config.yaml
n_layer: 10
d_model: 256
n_head: 8
n_kv_head: 4
head_dim: 32
d_mlp: 896
vocab_size: 1024
activation: "squared_relu"
norm: "rmsnorm"
norm_place: "pre"
norm_eps: 1e-05
positions: "rope"
rope_base: 10000.0
rope_fraction: 1.0
qk_norm: false
attn_scale: 0.247
bias: "none"
tie_embeddings: false
parallel_block: false
init: "trunc"
init_std_qkv: 0.0544
init_std_o: 0.0
init_std_up: 0.0544
init_std_down: 0.0
optimizer: "adamw"
lr: 0.00111
lr_mult_up: 0.841
beta1: 0.95
beta2: 0.99
lr_head: 0.00489
grad_clip: 1.0
warmup_steps: 212
schedule: "wsd"
decay_fraction: 0.737
decay_shape: "linear"
final_lr_fraction: 0.0
batch_tokens: [16384, 32768, 49152]
seq_len: 256
doc_mask: true
train_tokens: 203500000
steps: 6265
dataset: "wikipedia_en"
Each number is 128 + 24 x the weight over its row's rms, rounded and kept within 0 to 255. Layers, rows and columns count from 0. Numbers have three digits each. The size before them is the row's rms in percent of the matrix's.

# layer 4 MLP up, 896x256, rms 0.0518, rows 451-505, columns 0-127
101:083124128166114151138148154150116126160091122087129058146130142146153121134162145131176123200159159119167139179100166084157129170130116128083129174134128125110131074105120128175176140134101113117128147141136107146093118142136115106127135109135121129106131119125170157131130132116132103148153128129132145159144124107119092140122144139124152118133144141100109107110083130126118162153137
106:156142105104123105150125128174112091127090133102114091162132071142135110148140113101115090125150101130146117094151128132129121129167119140131120154115143180139131097094086134164108117113156158106116113113152142096109112153108111128122103182123153094135143137137069136113155157158079127138103145109073109105124141132072089102143134125134123130093124165118153177131149139130122120114141
104:178131125123145129108121113116141114098114073124135087138113131156135108117091168132146122129163126117096148163099176126104117119133118097145101110145110159141108133161121125115140058131159131156169089124119115150110122124131134086104111133120118123140142142160081118131145162126134169155155172145109107088116146112092106136145123153148136147114153150106134139128157155131132101117142
092:116193157141105095082111145142086084148147120115141132133144118112131150120147137125131117139174129143130167125114111130126171119125110072115145154155132101152168130166122122145118116206146143114077149148106033125087139097151141117119084138156128111129105166149129105159096124131133105137091153118152106100134111151123119110151153134138145178118118132127101083146143119113122129151085
104:127142088079155148132091125158116109102137130181131166128125134109168143141131084137138094136154067160130105145139121119138112121137115126200128116164097156135144110075099147124149140127154143102126121109124112139062170116101080128127140111157134154150124144136140136126120162127104142093145133155127121165103108130091163158154097118132116161085123130097111127126120095155130132149116
106:160141185127107165131117146107166134140117122165107151126106096150131103166135101099146101111146080169126129145127128146137126137136144078125175106085137110145135162095139180150108099167118134156122112188113080102151098107115068143126110157174125114131150187152128138104147141133139163144151134135118091134109150134106123107129124192113144169097071121115107101115147157134162110108123
101:173126125106113172154129126138103130096110142112107114125126134132160133118142133121121068149140105134148156087110143079155119132166111114081146139153076115163143134135163172141102154143119137137139134165095080113143122091158100136105103135133139111097179117118167132116146144151173098136129136173119144117134070094134134139128094127102103156120131117141087130154121126143150116137147
105:158128122100115142107178134170166104121156095151124101125124167134138136105135173130129120136168150161145133147186122097145171157160118137104147127150137090178128118127112142174165149120130117098160102099110148104113096133135123138154161129111104123134120146111122160167130126111143129143130127128138170131160127133156131125130070173156111130121131132125128101108151151176162155115113
114:130136095102114107153136142119138121116083147149127138145132129113178122088158145168123129139142140185139146118149198118119173138105124118118141121160074104160110079150107110152140103129128115113105093128138125117099108112175145145171102163138152098146132101116125101175114127155112125136133163131095105137169130112150134165098118134169122131132135124110134129148120147128097110127138
103:125169121124097163097109129098151100100136141119148085152114128100149110116144147138109112134130106140134128169165093147108150133110105131084160135097125126142110066125147131104125109149145109148131096120082117137123142113114184160152133114105095116087147156140104090096129151123133142147147112157143078126097126120123141159181112131129131157060087173095096146137115111096172125127125
094:148115095116114130115120139132132136115137128140127144148073084135117148100148127132128139125086110145094164111124168082110136119156117130119166161160084130129090129108156133137134111119132105128125154153157094136112136158142152125091101133106144132145135141140149148106158174169132157132131119133076138148150154095125119133106104104139150153087122127127114152184126120144119158078130
098:118144107151093107134110088108114156112102150148118124135150176105127099142151161145151111099142112158189130121127109108139121136145166117155097127120086147124161121117140136162118093115129130187141162171163121060120135109121104184152125115111137141098102122156126115108110139121113119165130156129159172163124131137092142145141099138127128136089156143144114146134158136169122137115153
093:122110092157107111125125101123126145121139149151134143146128146133103166119124120131122116130112146141113125139129148087151108163106082113105121117154133092167162154120112115151142126149156124094108104177134090145154106130100135101144114151112137139105097152125148159092129166071157143139161124119106102137158139112143104138105099146126129144091097144119117099103108132124121150117136
105:155181130128102170114181116131134090162118116140136145124116144145124139105122134147111089119118116130160141148130147121120120162154169105080105135126095158193120150160108162117113133128136164090116111169088115128126167141128120142071096109096085076155169126120158121084115120080145147148182187128139102124149148123086154136133122162138129124121120116121114079146102150091136134087080
094:126116143102130110144112100140100094164105153071152146119127110151110119121144104121158077128148153127146173121172117137110124169154167093143129154146102171106125109130141146152131134132124175182103099142093093146049092178150132137093093169115123123148103152101122127137114128122097119137094148145126190120121097115098131156156064162146127117132111117142139132125127141136080126160131
106:149168098101145119083110125111130107151163088182138139110111103115129119105100124112132127164138092144121122093149133104164094138096103127116136144143143150125091128118117140132138070132152102139133082101101126122110113170154126105113152138134093118144159170100111117115111124178129174092147124167107119140080118094146103133121103163167160202155140122099117110158116119167135154118077
100:176145157146070112146102125145117139108105134120158136135101140149170093120181119119148092137188102126180118123110171112203130150128113107117101114129106144144114159097124123159088138171098135114097145117127103136130090123117082149095116118119157156126149120125126145155130127128112141131146183173138151112077136143096141168115115091130111130099097148131131105139109119127161142115158
101:175108173114114096149125134102132115134138162133123157144108125140087105153141149104119070123131157148142167141118120156120127139156120105145140095170118165126151151139129158154084129114139163125107108120100082158081154116119138142118103125154127110140098123143128114131126111088105149174155138124145106142135120102113115131146161127148128114070099142102113102142141138138171140118108
102:167110140154116163103166140102140116110159149097162154147088108138130146154120152101109152129126103141116131122145105146143105126112120073098156075128111106124181127132101162148148094137087151101135115143109109132138106089162106115123134113074100098157138113153090133121184121189125137137132102128115134144152123140120069109099146184183136118149085122115109113145155122130137148144107
092:169143144183126101136154088160132112131116128094139150124113096144136146094135139111156133138122094154130125139149144113144171110132098133123101110103128144106139095123167141165105138135115184130095148096130154144094101112163135142129119144103132109142099107126104083101126097181061157129128140129101125116131142102131082118100081149145126144100093115129118119145134125150134156167093
091:137101100168142114092147122114142100146153081139162134106148086136158154163124140136120129167145155170146132106153113098134142123124091128124126135103112133110141148091182180136167074133131124117169111100120116145158091138159115114154086127129173115130144158142128077124109097103130131131102149105137116164165142073092100135139107130154133112153127126103122100147120173104138135111148
111:129121164131130176101167127153155091095156110128167107158144096132179135148113138117111131159143077150121121130104149090162142131124165064118128096108122143167127126128081115181182108115106154096156167164140117161102123123154135182117110120138145122146107181089143136094142120147089144137146132163104100142132127117099134095166151103131166172140163127123117136122125142141133133129117
098:131113130112097127150135126140123126115153129107154083121114106141107106095170118153138115116136092161143161146142139141154138137088084110124141123149153112117115134133147138151141130144141111135135105125132121144120087111161125180098103146130157142098090133122122107111159164122117108137123135149106144117091172142134084114109095122138125151084128122136107133130109187145117127088159
107:135116084106118123085094134139152103123129113121127103149142191132125138098168164138128097168171096209101125131123137114124149106107127097108157125116119135109149080124080140148123155146127119154139108115109127119130101123101154116135127107092149101129168120129101151068122105116106090126152123157104144145154131061115087130167081149113114093117136137081143125117099108118119149129129
105:183095190115080153139128092139120138116131104138090104135117152132107136138128125140121125150130134168119112148156118137137133150135137106095141064114104143163122167100098123119110096113122168134124138114115097065119104118144127116096135175125160145119139098115110122136157125132120142161145143138140135173159113076133136150109148146154140128097097114097142129148119137138150108091127
101:127111187089135177123139082114090126111109126139117079172119120103137148120142184110143138122109180135126162155153110136153099160119135104150169124134142106114141104155095144147161114141166101135147089132133133122116116123177109101084111148124140105116078137133137115099124095154110167142161135137100091140144169120111146110149126216149150122132094172122102144161131192094154133120080
092:135138095149070157130167154142149150099115143114150124129177155145152136152131152140156138111151115149146158117114159147110147134110106104125111124108123123149156094107112130131110111142133094143177123100110133099093104115140107102166136117139133082069177170181136113131124123117128109145114166110159144139127168123122125147147142170147134136114188230121100141120113135146120106101080
105:115175105164112114112116133150168102061118109152152144126146097158142132077116130110137131163133115146163149115128144097134111121113110120104114096127130147145187100146155125121155100146106114135136122107152135132081129138119136131155130105100100104118161146171128105137120146163143113105070134107138128103153123063146105125145076098168152127166157153101123149139169107139138077160140
108:169102123078122151132146098128183135084153139112130111139131132104141147112126118159126096120150105135148176121171149132138129127109113144095122157115135121200114100145135142103122179160110116142150150128139138104116108172124118172082111133107118132124103110105124157132121147114093159129149155129163120148129134143105144097100127126073128154150098150126068136141144153175176127152118
096:111152157154129146087138127140152107121132123073131119176092116103130155114118109112146133156144128121138170141160095171157152148088089094146139088146131117132170063137171159162095120160120143168155117112136135131146139152171088146141119124086139095101162121159084144100161152095108114134139156155164132122164130148126132108160131163142155135104130089121093140126127129153092088103152
094:179089110092089113179185119136149129145128134142112162151113117159142143124178137078111140120118137129169159107144135131126162148119168141132098109151090106149120131093132151121108159126127159095099116134093063108096155138165132115105106116067095076114160103145139153132140131116154170134175139117124139127125129146100086101146092128186137153127070146137100084100153150114089138089111
095:134142147108125110129145100101083109114127180113149146107110161136089122146141153085159082132120129164148156153107152120117172158163101115117125108129115109147111130114097161108126109133108147111141145117143151096122149142136129158114082117154110151102117101221131143071107144169092099120146138136133135159099130068141078161125134145144143127115119119092114076144150122141149177120127
117:126120105138116125164146130136132117124150108117140149128135116141160122119141151155126117121179103120136178114117129111135146155074116129121109117107130110106162108130088105129131102140122101136125062147130113140151133106101121124140112095141076080151141131129122077129158142155097115119156132157104153114114133132140132115111147145179156129144098142115117088117148147121139101089110
106:164138131136133167122143150140164094125115114150121124144134148155109125125148165148151120115159137115088165123135136143093098125105088141102137095191139098137159101122135155141152100174091104108128052120128081117148156119139059124161105170160108099114132148129085161120115113100116164164113128112109112132124145147133149137127124136105152167084084135129141107148143136142118084143084
090:108159113114108119147136150139168135157129126101124164166149134171120135146121166072129086146116114115138121105086168088117154168101116129141110132165164108139176119123113141137146146120146093117091110152112090145105114100129128194145152140128143144112121156132098146128120164110127103116128142125097159132100130132089105128111104156142117135124165147115131152118120104150107137151105
101:099165116122122116080154129136128112101164089120101122162119105116135118140120144090111122176123107128109120150160113158128130111100109120125119107108138118101122152117123120224114105097134120149130134117070119137141118157120120150121098119119124137127095116167162106079159137127137130129130140133122094125095121080140119085156090122139168155103091130096127153126091109101129123119114
094:133108152123132188114115117167146117094133142097138121129152143096167165126121109086125110146141130148112144132087135138132098118172176136136118128145152156172106127142136153131144148120126149124114140190122105121134157118161083140089130095116152112130099156126111104111158145099140092146170121126131112143087162128082144138164140131136139153161145142151094181140150118127136102116105
102:117124119119113144095129124126132083104134160112119100137164119156125153111103136117144128124148151134118146113138140118096096104097099067109110121113071168149079092128144159136118152151084131104119118139154164116124087099169128119131149083129149102148169173136119138108094132108122113175116202128114152124097143117128091145119092116094130128097125126128128100125152150152162130138113
092:127139170099146180117119117139137135111178101114123139122072128169142148122141134113162129104163140113132151132125140129137116161136113079111195101171140141136117132114125117154109105129161130112113120132133146084152156125111127146087113154122123102128071137154098092120157174130113126119151168099117114150141120150138123092143126117133153154086079168101160137173143133101152126130095
090:099103125108087122142142139169130115120148135080114133166106110141169086111136138112132134108154121125178129135136132102107136097098123085098148132092120106119163091069163103156155130155156083125104115098095148141127132107160107111154081139114094156114140156138134122123130104100152151122115122110132141162155069086130096050102172165131100138136111132096096174141130125133088110121131
104:128138162128125110114104062119129121085151120119134130148144125138131135128112123103170110131112109128162138083092122134148070127145120146153127120157134181172136122130123103123138135106109145168105157158087097114121103139162130145107116141102153097117126129100107136097128160120105117131160124148099084139108129124089143146133097159146181143103150151142121180142141157145136142112066
101:119138152126111111095169156142141099110142102117082082158153141158099146133122148134113102136135168140107118125155147113177082130107116147140128169102105172156089134133116162136134084114089137127136135141140102101127120154145110072122123135131151104122150155130115153115113105132156151151121104125123103152156118104126114126119106158119126130126076130121129097131059142174094098079084
094:143126122115142151109100110128122110124096123113179113135120140139094128139139148127131112133153101140132147146115106141160127135092151158123145149104105157109125116134055107170172132167115125111144132101143133145097140144102122128150117146092136091145129109107147148122103095108138113141106107169068139155114155156137110122123122102159096130085085182151059176156107133094133104153131
093:113123142129105134150126107130146109120137155119174139138126116146116134178135169134146107130136141147156116175116108092120161152108090132150130089139133106144138117127145157117157142164134193147129168137146108116143089128118126099117150118122103155169123105101134128145133090156117113129137136146143172090122154142111080126143114159118160154098111171102123109153178109104151083160112
097:179131121139133169117118133174159117138118139127133122163135121136099138123142143087139156148112136140165160151168161113118143123149144138156147137140143142143106148183091111175130168156111119179115122128161149148123103124116124156124099091126094120149148103109133108096109138123099120139126154155109127153139104105116114140119095172121143133120134137121078126146127122120138110162097
095:166169113126133077138162084142131111091082122163153123158150123164106111132157155135183154148157139147124138122151142100123133125146116141121130125081095147118132131101137163162140089129116157098103107074133117096121111149143110102144146135089108098143149124151112128125156142141104159155120156120115155116103108127076152127087106124138091121126135147138155117136139115167118077115127
098:125138148155150202119147097155129083156117132152120154142104146099170134117123156129132100153165148133141124075125123088129107185128126105121118146106149115110100102089124149135125123134133130118115157145114103121102134132154125177108098086129123094094099122084111097108138163148145137149121138099148146129097121104138106125149137127135117149136122114141112122166107124115135174139170
093:092152145120124138156160145086119117099142099125156115169111076127119135091100156157116139138130130108134132136168124125104199122130122087125146104179140131144111109086133089123173107149085138061130122129111105110149130094149114127135086114134138110076170143178099152113117132168132095142128188145172116141157118150109132105092122124109113130147113175104148102128144185138143120121136
095:154092166166121120111117141147126072145159104101152134122131132117138108118105148121142125153170127173139155131141138101155069132109139048148147091135086148145109115152135118140141089154138170117129136112099096134140126110144133125132122116133111143136145175088101131134111172151119131109162156114127131209109114148135104128154142123134159140120124110132127134161112166138135146185129
106:141129174142139104152130090101122111103108136164175160130146084177154123095146172099133111110140139119133139153125179086139138136136096101087181062121136122133138109132165132138147082120149092169161170119074137090118131085104129125119131104148098084108129159113104098154135139178109129129130152109137106102129119120132122127156143128145153118136146168118108104137146151112105132136097
107:126109142131120126099120178122195120119132122146147150153118123094130080128105116112140125193153113143167157111159186111128118133129104114144149098174135116144145105078101131105130075168172112102143136104125164137137104139169142143147082116169175095149135127142136135112123131155069162117154125157122119119104114147096092088144136141150132118113128101067110118122106135162142134131143
105:135118170151132125157134154144160104069091115133141077146117108130130145102146136130120134140170124117162158141122183131170169121130147104157128188132134122145140121094121135161143158123125145135064108121140124123138108111157117109116130106135137134097146171125124135145109154166137118120144141138084141154117138092148133077106156106113125131149107165150136138142106165095154162124108
089:148110156153140117162161104132095099110119113144123125117137149146120109095115130159122128144180105129120161157164118143106172142072111102145172102158132138124130153134095123138144080131116104100143095130151098105139055111123145109167105152107161133127125149143103123114104112160152141126134184125139146111131127100097141104109129149167141128147100130120144086134128185135140116102164
103:109123163109103146119136096177166104130121115122163095128087157116152123128146133150137128118146131129110155146098134139127137141115113133112123113171157134154120114130121148137134127127084108119146124139149059148128090136135111135112142158075128127134117167140162117115137137139128173125153097124134114118136123111153101160141141141101185138135081126115113109129103148131126113136131
101:114130154094106109085138112142146096108100147142118124186098175166084126114134140171159136163104153122121127112141114110136132154172108130124134113113120126106100113152117159123102134128120117075191129144108116099121139175121135133129087166145123108146104109163120104115099116129092135159130132130148132153129175129113154101146122118147162148121096167138113103151151172142126110132092
# layer 4 MLP down (transposed), 896x256, rms 0.0538, rows 451-504, columns 0-127
102:164141089112109119112140164122139110110157101133153144106148134187146129099151096132102097142117150141139106123128112146105142131159145092143139099071127114114094126132134155179092157144099112119089133131156104086127130089136102140147170148174127149123142115100137113121138099140131167162151161114134141091109127135096118158116141162140129097113119140186120161124138119133142154141148
101:124131128097169123130092132170164122136120149090122113141138165144095147168177110113134138114103127127117124119176111158119116133149177176085174127151141157132108147120186138131132108108163073119113150152148155087164151122109078153150119135160113125128095141159164166103141125128149092137142141144117079149132134138189111140150151158093122126142140176119122148090117129118137106158144
105:112134140146148170107127172127166142143091112142158116091109136147145139105106127149115125194152171112107162107097104147147078123162156100128104151111116157116120115132163138109119117103128148162099135082120117105122097119120119140138155127153115123162118107133147101127138114124151135151132122141143176130165135127099134127125134128074155118137173152144141131131087142120149141113087
095:112117154142159139109144102147143105122121158127140116138105164100115128130145075132120105168117116127119159146145159128126159123082155157154108147133148109099151165101120137088141120132128104114109126091116161172149171165133110122128101163164160146153128096117162117107117099073134128144135148141144118156170133130104152144137171128097146115152157146120133124090110111119172087160127
105:105147108157159124153127124156168084099102147130108150116131116155122084144163128087085170092105122136124132155146161105123112140133134181116155143085091108130134097129131131116147158112162111162140136151140106105145151170139131084148143098141104140098135110158100125113159139104144118128124128090122135137148164164123132055085151145137139124134098169140141130131109101115120086123119
104:134141159140146114158150152135154135137135123153087122132120131142105096129101150172165150098178089120145120118118118161137101134122159099124095105122158107121132150148173160141133125108186158132151108133159132106108130081146126117125138149145106152152110094110075142123182127120152132185170117096113120159127131147141141101122147088128114163094159099095144119098147118151146076138124
102:147106132134120103104131140124115117158119171067175152124130128163106173140118151094111132133125119131158097168133117146103134156127124086144087135103150150164168119126153138104140142128172148141147134152117139177173136141154107132159186146103109128081109102111157145159120123122108152148140132081102112140097119125137119101144123160134110077119080160117146139124135101141122128104147
102:132117142136146116139150118133134160164148155173129132112154127157144148097117089119126151150086159125154103130157122120146087107101082173165094146136127126114122166124135106120171174170108129138179112146147086132175130099119164094164136134149122140140103086115202097116207138133128132135140123121115142135127066114106118112136124072134105123125154119163164089107174095106151122139117
111:117099116134135120120143130119071141145144125186128123133120125107141123124120172146113099140125147144117160162146131156092127069136108169087092172134125150136130142121132113111112150123130117110093076160140131118150114125138100154128140108097119157126155089154168145127186139122145152103137101151117109134140123108142138117118101096090153169100173102121079113088120129142129100153116
102:114123120133136134096163147135063152124094178102128142129108141113187080124184127152141143103071138152110159122111127146088095141106191159097121123123139105144117158102125119154141099114133141109143148112123113135130150184112171098117134153108143131100151117119124134130099084125097121147107128090120102137065142131158133167149140126109141102129118097164124154113119131105139142113144
095:083137146110135153128113106140135096150167116106134125128069138129190137141130171114120121138136130089144110116168106111125118097103134123119087122132153147125099153117113124161170125129087127131145132166099147085159117124133115128134141113146126143141113169139139144131084157105103107092100111150129116136137120107141141079094120103151113170103141137127116149146108104140130119153147
098:112097141161109117105155167107123160150085136111139149106098155124140108152119122150148132096123109110115117154102147159140115133155108137138092096096141094116128178123089121140116132130129178152122146130142130101099157104145152128105148133122114134121135133122061117129121184102146114092143093128168076137079160160119132148133086124134148115136144128102098178166133095126103141159111
090:135134122130133145148099140116149144112132142158096114102180092154138104182134147088127134134135118126145120116127102095126158125129117189126117136132143126135147162120149149119175122118147136120118124134119137143144099153090157102146135148096130113121189120123141135175145153113135090152136130003145131105138139116137104118131144085117134114135112132124143100137125162083160148109111
100:135139062188131131129142142112124133173092124101148155135106115131137133133166116100124121114133121097092141116119136176119119128157143149148122127126163158111114200143120130129081156096118094112143130107138143150136154148150128116115117131136139146123088168123136131159166117061137167147137160098136140093137143121105156141143147136150142129118183087128146142139130133127149099107144
097:141122097138157147152132125147118145068125130131154098114123102115123127078109111115116111091161117167140118118116120177132126122105085112129185150143112142152102090117107123118106133122133134112157095140103063159188167123113151118153143147098119142134132113103114151110103115136139117113120129119136127114096123129115093117116113154166127107080120093120128106143150134149127120142157
103:104128133120124151083157068118163132095152128151087105119094142126112129151104173156147107078115098157137130130135089148157091114143112108128142138168200109131118137128109137135121091097117076072129132129140148134132141128140130082144120125126135137137097130074132111073135125126120106126129122130164116172124100140155110153124151143085169117145163123193155079137124132139084096091155
101:138098118148118120176175144123112110108120120111146119130147129161181159090138140187163128151167135099165134109148118144099140153115132118127119119172079154154125157113114105091113147142131164161162093139133147110136101122081107110120137105091153153150139110092125131095149082135122158128119134121125116155118140141132152111130129117130106126103135095198146148123136132099092127108140
101:129140106163127100137126098144142172130104120173134116098129132097155131138108142147147119149139090146110121095133126131147127110114128136096109147129135157165150088116128161120128146104133140137152116077151145142111156133134166125146099138066127135088133130114106089061085120112145132106112191130143128123120127110144135144133124163177120146144114162077069108066108101143104129126128
101:107107144163090121131142159102150123133116134135112136098142100130171182115165146124133162147101137105139116138137093127121129103130108121076101135147156165133185095155142054131172140128064139112140127108149102114125159091117129092161097128144136131170145124145105101128125122134169146141107087116158158123160120107116109154125169098132093096133160147151117171084138129081136127140124
092:118159152119168170093137132101136140145165113130121114116142075137149170082099096135148136151118056141096109097106121118128129104093137156157121141114114115108118083131125112121163134113095118140140143109124134180153086098091159139076143124153088120129105136091112094167176111144093101140119123098117133104113098147124089149097122136140140123138132140193149120104150102157123156105145
092:148104138158096130135079094113137121160140093074093154101097142099126126160092152140112136090124134119165111110137127139162143120086107164127113093139147090157137135139099098195142117105177118103131187135133105124181148133123114126155160126106119155149128129137117144112135128139122075106138149085134116128121124114113120141182121154139152088115106122110107159116156080146103144132142
108:150111161129116111105146154124141122103109140112157132134099142124128149141127097128148163142103179120143075093149149078169171144133121120148159128111125144103109118089107120121161121095151095127099137146095132154125139130111125153143136139102070131126102106127142126123144104148089159145117103121137124123099118190095083121156139141107117149134128105131126117122126106106109123095148
095:142159135153111138139161104133118118075175119141110157083101132055089179150146075117120125125097132091105117130132144170135138093123073119118129163125158122119096127124117130147171149096104107158173084124148165142118115140142140133125103119098124145115153141105120098117148152147079157111165149093097128127115168108113117113142095104131161145110127090147126103103090141165136153133129
108:165185119107105123108110142109142144145135142148131122097157099124121161099113110143141089132157102131159129133157133114130152138092080125149118139105092136123105135153087144159136145125122168148157130151102128151175122088167143133103100119116116144155115118118139133185120081120108114158112122142149163166097106166124131164113149108138182146112117138101106117093128122082115111112093
103:118083108163110094095116126154109136140132134125120139149078165170130113168087112157099130085118117167111121104150107158130167096137168127143122145123158150146093140120088105167177095104145159075139105103141118137128169173135141110117106131149180141086107140135113108107088140125152115118134118104168130143167128064158111109114146111145144117138118120143149131132133105159127117122085
099:156105132123120191121079092155145173122116123122123125101164153134132138146129098085142145133137113115083131137148109129113105160116107163121141139141149136135143112144092124151179140116134152123133156061100136166131114122139119149121127113086109164135086134106109157109160148110108089164126103113127127134129130107099101098154086142130147118143140115173148115131074148099166167143150
097:147089092149101130136148163114095133150162155125114156133159130140157090102107121115148102095095084138160158137145148177140144111149114135127107128140103163182142108091106116097096101119111071154159129088149164110129114197094116115156096113142158128116131153121141124141119093069097110135108142087124163109142134144123134168164150176153121103148104129109131117119118090121112132107092
107:137119112165133123132058151113154120118152138124139127118085152137136137128084138128145141139122119116140108159092126152130149115102139087157100090131111144114109108159158151080077109128144132144141145098122150098165152124119133093108116099112126123153093148112159137158137108161126131098129125165144106126123124131099184091130090136131138120124137116117182130157141111136112061141146
105:150137096126122167106121131134167108116142129144110085108092143104145129114106143176159100160133128150113137114102141114130110145166149122161136117091078102131102127136170168143149166128110121135108150094115127162159112110128103127156135103128187151109151122125171086152146091145144088129127111128146133125142105140137141143091117124084168102120154126094163121122069146109143130136132
098:163110103091112095111134102147126166124125083121131140134133158118146114152113096155066116131146102147098152096183135151152123150204124154124135120162110090107144143138074143121100107113087152171139143156110117161138144128137094139117093142096091103138101129096157142143087150105155159138160162162132119155158125110133174131149129121112112117190141116130167134163138110109151108177156
089:125146142152111128109143129125147106159094135118121105152135162149159145152131133068097130136146132140093068113135133124104147123131145117097154158144133163089158132139112134118152133090135133112131142158099140114243111114121145127181136135170124133138147140127124146126117104150142088129121116116132161153126130118107133140124157078140112113134183107124127123081109132118178141111113
098:134158132149165129103150143113169145160169125127131129136124135132109141086177106146121134088117124114091116158107110110153125120100129135095134145109138116135171122148104091099153101085148127136088108149125145167119075163141152143165188128140120112141139116099090134160100159131097144129130124128142138125086127070148117102090114122132106143132166086127093128103111110116111140111113
110:150136112136125120115110113108125102120103144126093089126138130138114125156125114100124127112121083088100090119105143120098074135129152118141120119151119157107109117144116181076098124106131098088134173135145145109129153124135150116140154129152153100132128157164094126123095135144148156122136178109112140122137086093156177143179098168120118090166106123129107154151157129109122141146129
107:136121105115123133102134121139122139100133121120115131132138138122092122085104099118140109150131112158150108123170146137109156130126092097167121134106127163137156101100108127124106190127072166166147116162120166129130161112090112125058141093165096150164145143105110135135122131159174123070176130102139119117115113115137145103158151104116118140159134147133129118126128135110122093150144
093:128101099147100105166136103095127131156148134140101123121158081114176116141077078111156136132138127114129115126147112119153119143105130131185135108134124146121118127110070110159108126153087133105168097105082128134113135143095182128086107123135117115147116110103124085132103125159096147114160136077137142110114132121107101114119102112159109125087110133144108117103121162103109149125120
102:139082108074133080163124144103130132100126103148077104136143170151154127145124127142101090099120133161099145131101123070135067129132142132081136205103141120143155134150108132113093142074129126107152139145121148109119117106106193055132106128123140078106134146114112104169129120105142175085146148163113146120140125101141168108144117139122135079151131094102127155104133144132142107142122
097:121126114126142104177132141107087135129133132145198173097118098163118095119121171083144115156122176176139115126083128103085131087108128074132092099159111146120181143080160136125129145152117122126170124119141105104137115137118110145126138177130128099119134065145160109118138091185138154097107095166144120135104102129135109090117146160126127129134122130146133104122122146142088148143132
100:150064108157120118151110166105100091143169085128155140115154124152155102123145109110118115060135134171097153131142169100142132153106119143133142107122121129115117167153099104120134121096134135136129089112122157118115107148120190124155121160140145120112106150106156118122115120093115147112180130136114176119171131128132130109146075145129130127159153079111155144118113138092140164133141
094:089092149120141134145092094160164083131150144122146115119123143114155094151125118105138108150159137113151155100137180131163153084124143140150114079144144092109131109097160094105185129103117153154138141110152081116092143095107133125108139147159095135132084131113106137103157129143162097112133117117144071138118146166181144089114122123108121114181127148128124123150113143116150096129159
090:124089161081077165100146171126131111147081121088091122128093156113090122167135147118101125136104124082133127084141152094115129133158137145125090160098123095111097139145116129092139098085143139091135149147148152103177138106137122147151109154126152106105157122121142141113115136099126113128126136096106118156147181123134130123150105192096129118165121125141111139112087139115129117127134
102:127106150127168109123128136136101133159151122092172139088110103122061115103116112148130122115119125115086133131119109117172134161133085074113162100126143154078154134168144130119086170125117107144112168110100118107130105132100139092149150147140144116124124089095098161112116155154115114144109098161112122127080124115090100100134116123116085133107185150154095099131110141072178168129136
101:118128081150112152130119128136120142167162131171158141124124092157122094165120110100131159121147096113146100127112112101125130121059120141150125129151105108158148130121103141156117063094170164111150112124139138101137100117136135111130084084096136119111127128122122120132122123111147125090121106088132149146156090157141112132114098175145126165110137123164152126130141124140108118119102
095:107145137136150121084106136123108084163119101132139143114115122098102105079149110140153105085088108090087095169090163152114126120125090154115112145141126148105114119134124088105124123163082088142077128119122163095124134114130124166136163130113135183152137111118149132097105085139119129078177127130122168166109116134125111114152136160125109103120092104111124176177149112091103109144148
096:103125193116161089094097133147145113126141139123161094153122107132151145163155136133135149116104139110106128155123120080155127082139105148090159144130135119100112144129128112182141124071202127066120110106122107117167137134154174119150154105157113171170117158150152156104182124153132096142089146153169121131085169130159139160117154112094116124130159128174117137106144128128139113122162
102:108158111106166099111100169074140126117156120111158165144098140122124127133143127128138139096107114136139114125143106126127151103137107119149086126148123132138116109140093184109107149121168112099099135125101144134150174111112120119138109147133116150125125144214174179133165107173119080160163124175092106155156147127173156079117122137155088150140158135110099148164116144141150097106169
095:122101086132119109146129172114152116152152143127139143150163143152111129115156186147126132118151078135076125146102134131145147151114129134110171125154125088124157110114159106115146154172119095132151132151118145114174110162113130129158123106119095138128054149119094136094079147137070133112162129153128158144093117091130190167142133129098156108136116131099149122082115114112138102130114
100:163165169114130115134092126154128148123119044157136117149134073133150163092157114172103187150115107131123120158098134185086135113132072116091160120083144104118098132139107177161115130153151141151132132121126135070113150169162115114172143102103133150134125126117143164131151108089135131145140083107150142149137084149124127162134152102131081121160147086180159099131101124115106148087128
096:135136126122117096117120129128139119140170106169176099096168091127134118103105106128160147140125097117119128140096086134117114106106130088183115122123134163179137165160170106108109109165148111137147105118122097158096136130092121142114113137137129163122125147104141135116138090106132145148162103137138135141094155179090164111138172081126122159116112135159108104162128120113089173123133
093:091134178143147108137161158117127098140120125110129130126145152116137120106144153141158124146151120143112145138136148145098130135116084128113162124142128152144169129122133102114131113174153135137096152191108153190130166142143149166135153141114114121108126122121127098164121139091149166113181142148119134124124161126145119124169160106161149098103091076106171158173090112115093142147109
104:116139142141153126138104114155132107099134146139127147135102117157147121174153124129081079116108100080147114112139163097105133093129133131124105141142121093111103124114183068111134141085153115164120163152160120124134149103143149105136138099127133118121108095129116146140119123157141131101109142067139090108136186137152092129140163154141143140119136183143129119142130167086111121124137
106:097173107105126129107076128133113144118098168175162107160119107124173122145138089087138138164099139135092148135145125096165091108114099110137100118147176160114124172119123101090116101125141090063146124118132127119133129144101198105137133131129164134102108085139116156138130110149076152158100149118089100126103122158117152131090143143106147124131137141111133114106123115146136136146132
100:100106150174133138104150125127139169135132159139136162108146134127111113126134087110127172136128149162189129126122151142131112134165136125154156100124141084121144141116095126162116089107105134093098138115124129147107123132153133158106108122112145079111101152096142162115099163135109062142175149098125100124133152152126090118125124117170153111137163144174158108160108103136110101155131
092:126134148144114096153109152079137134102129103102143150109131091150117127118125115141106160105130111158134123129195125182123196125164107098120119135137163085098109129121145055129163145130139093136100113117140104127159108109131121135186138096153161136143173137136091122123109126110141193100124129127172143115138135114139169112119126127174169093153120107118136123122157092143135100113106
101:149097108148133110118084128160179128117120098120158143135140112111115113108090125161143154131145113159113150111128096169147159127125145195142125110112150139153118145131085167128172124110109087085163128124128151115141122128176126120130115130130153136117128105120159130152123103094168096076129099125162121093141117113152155152099104132133110138175109120126134129121143139113121084121121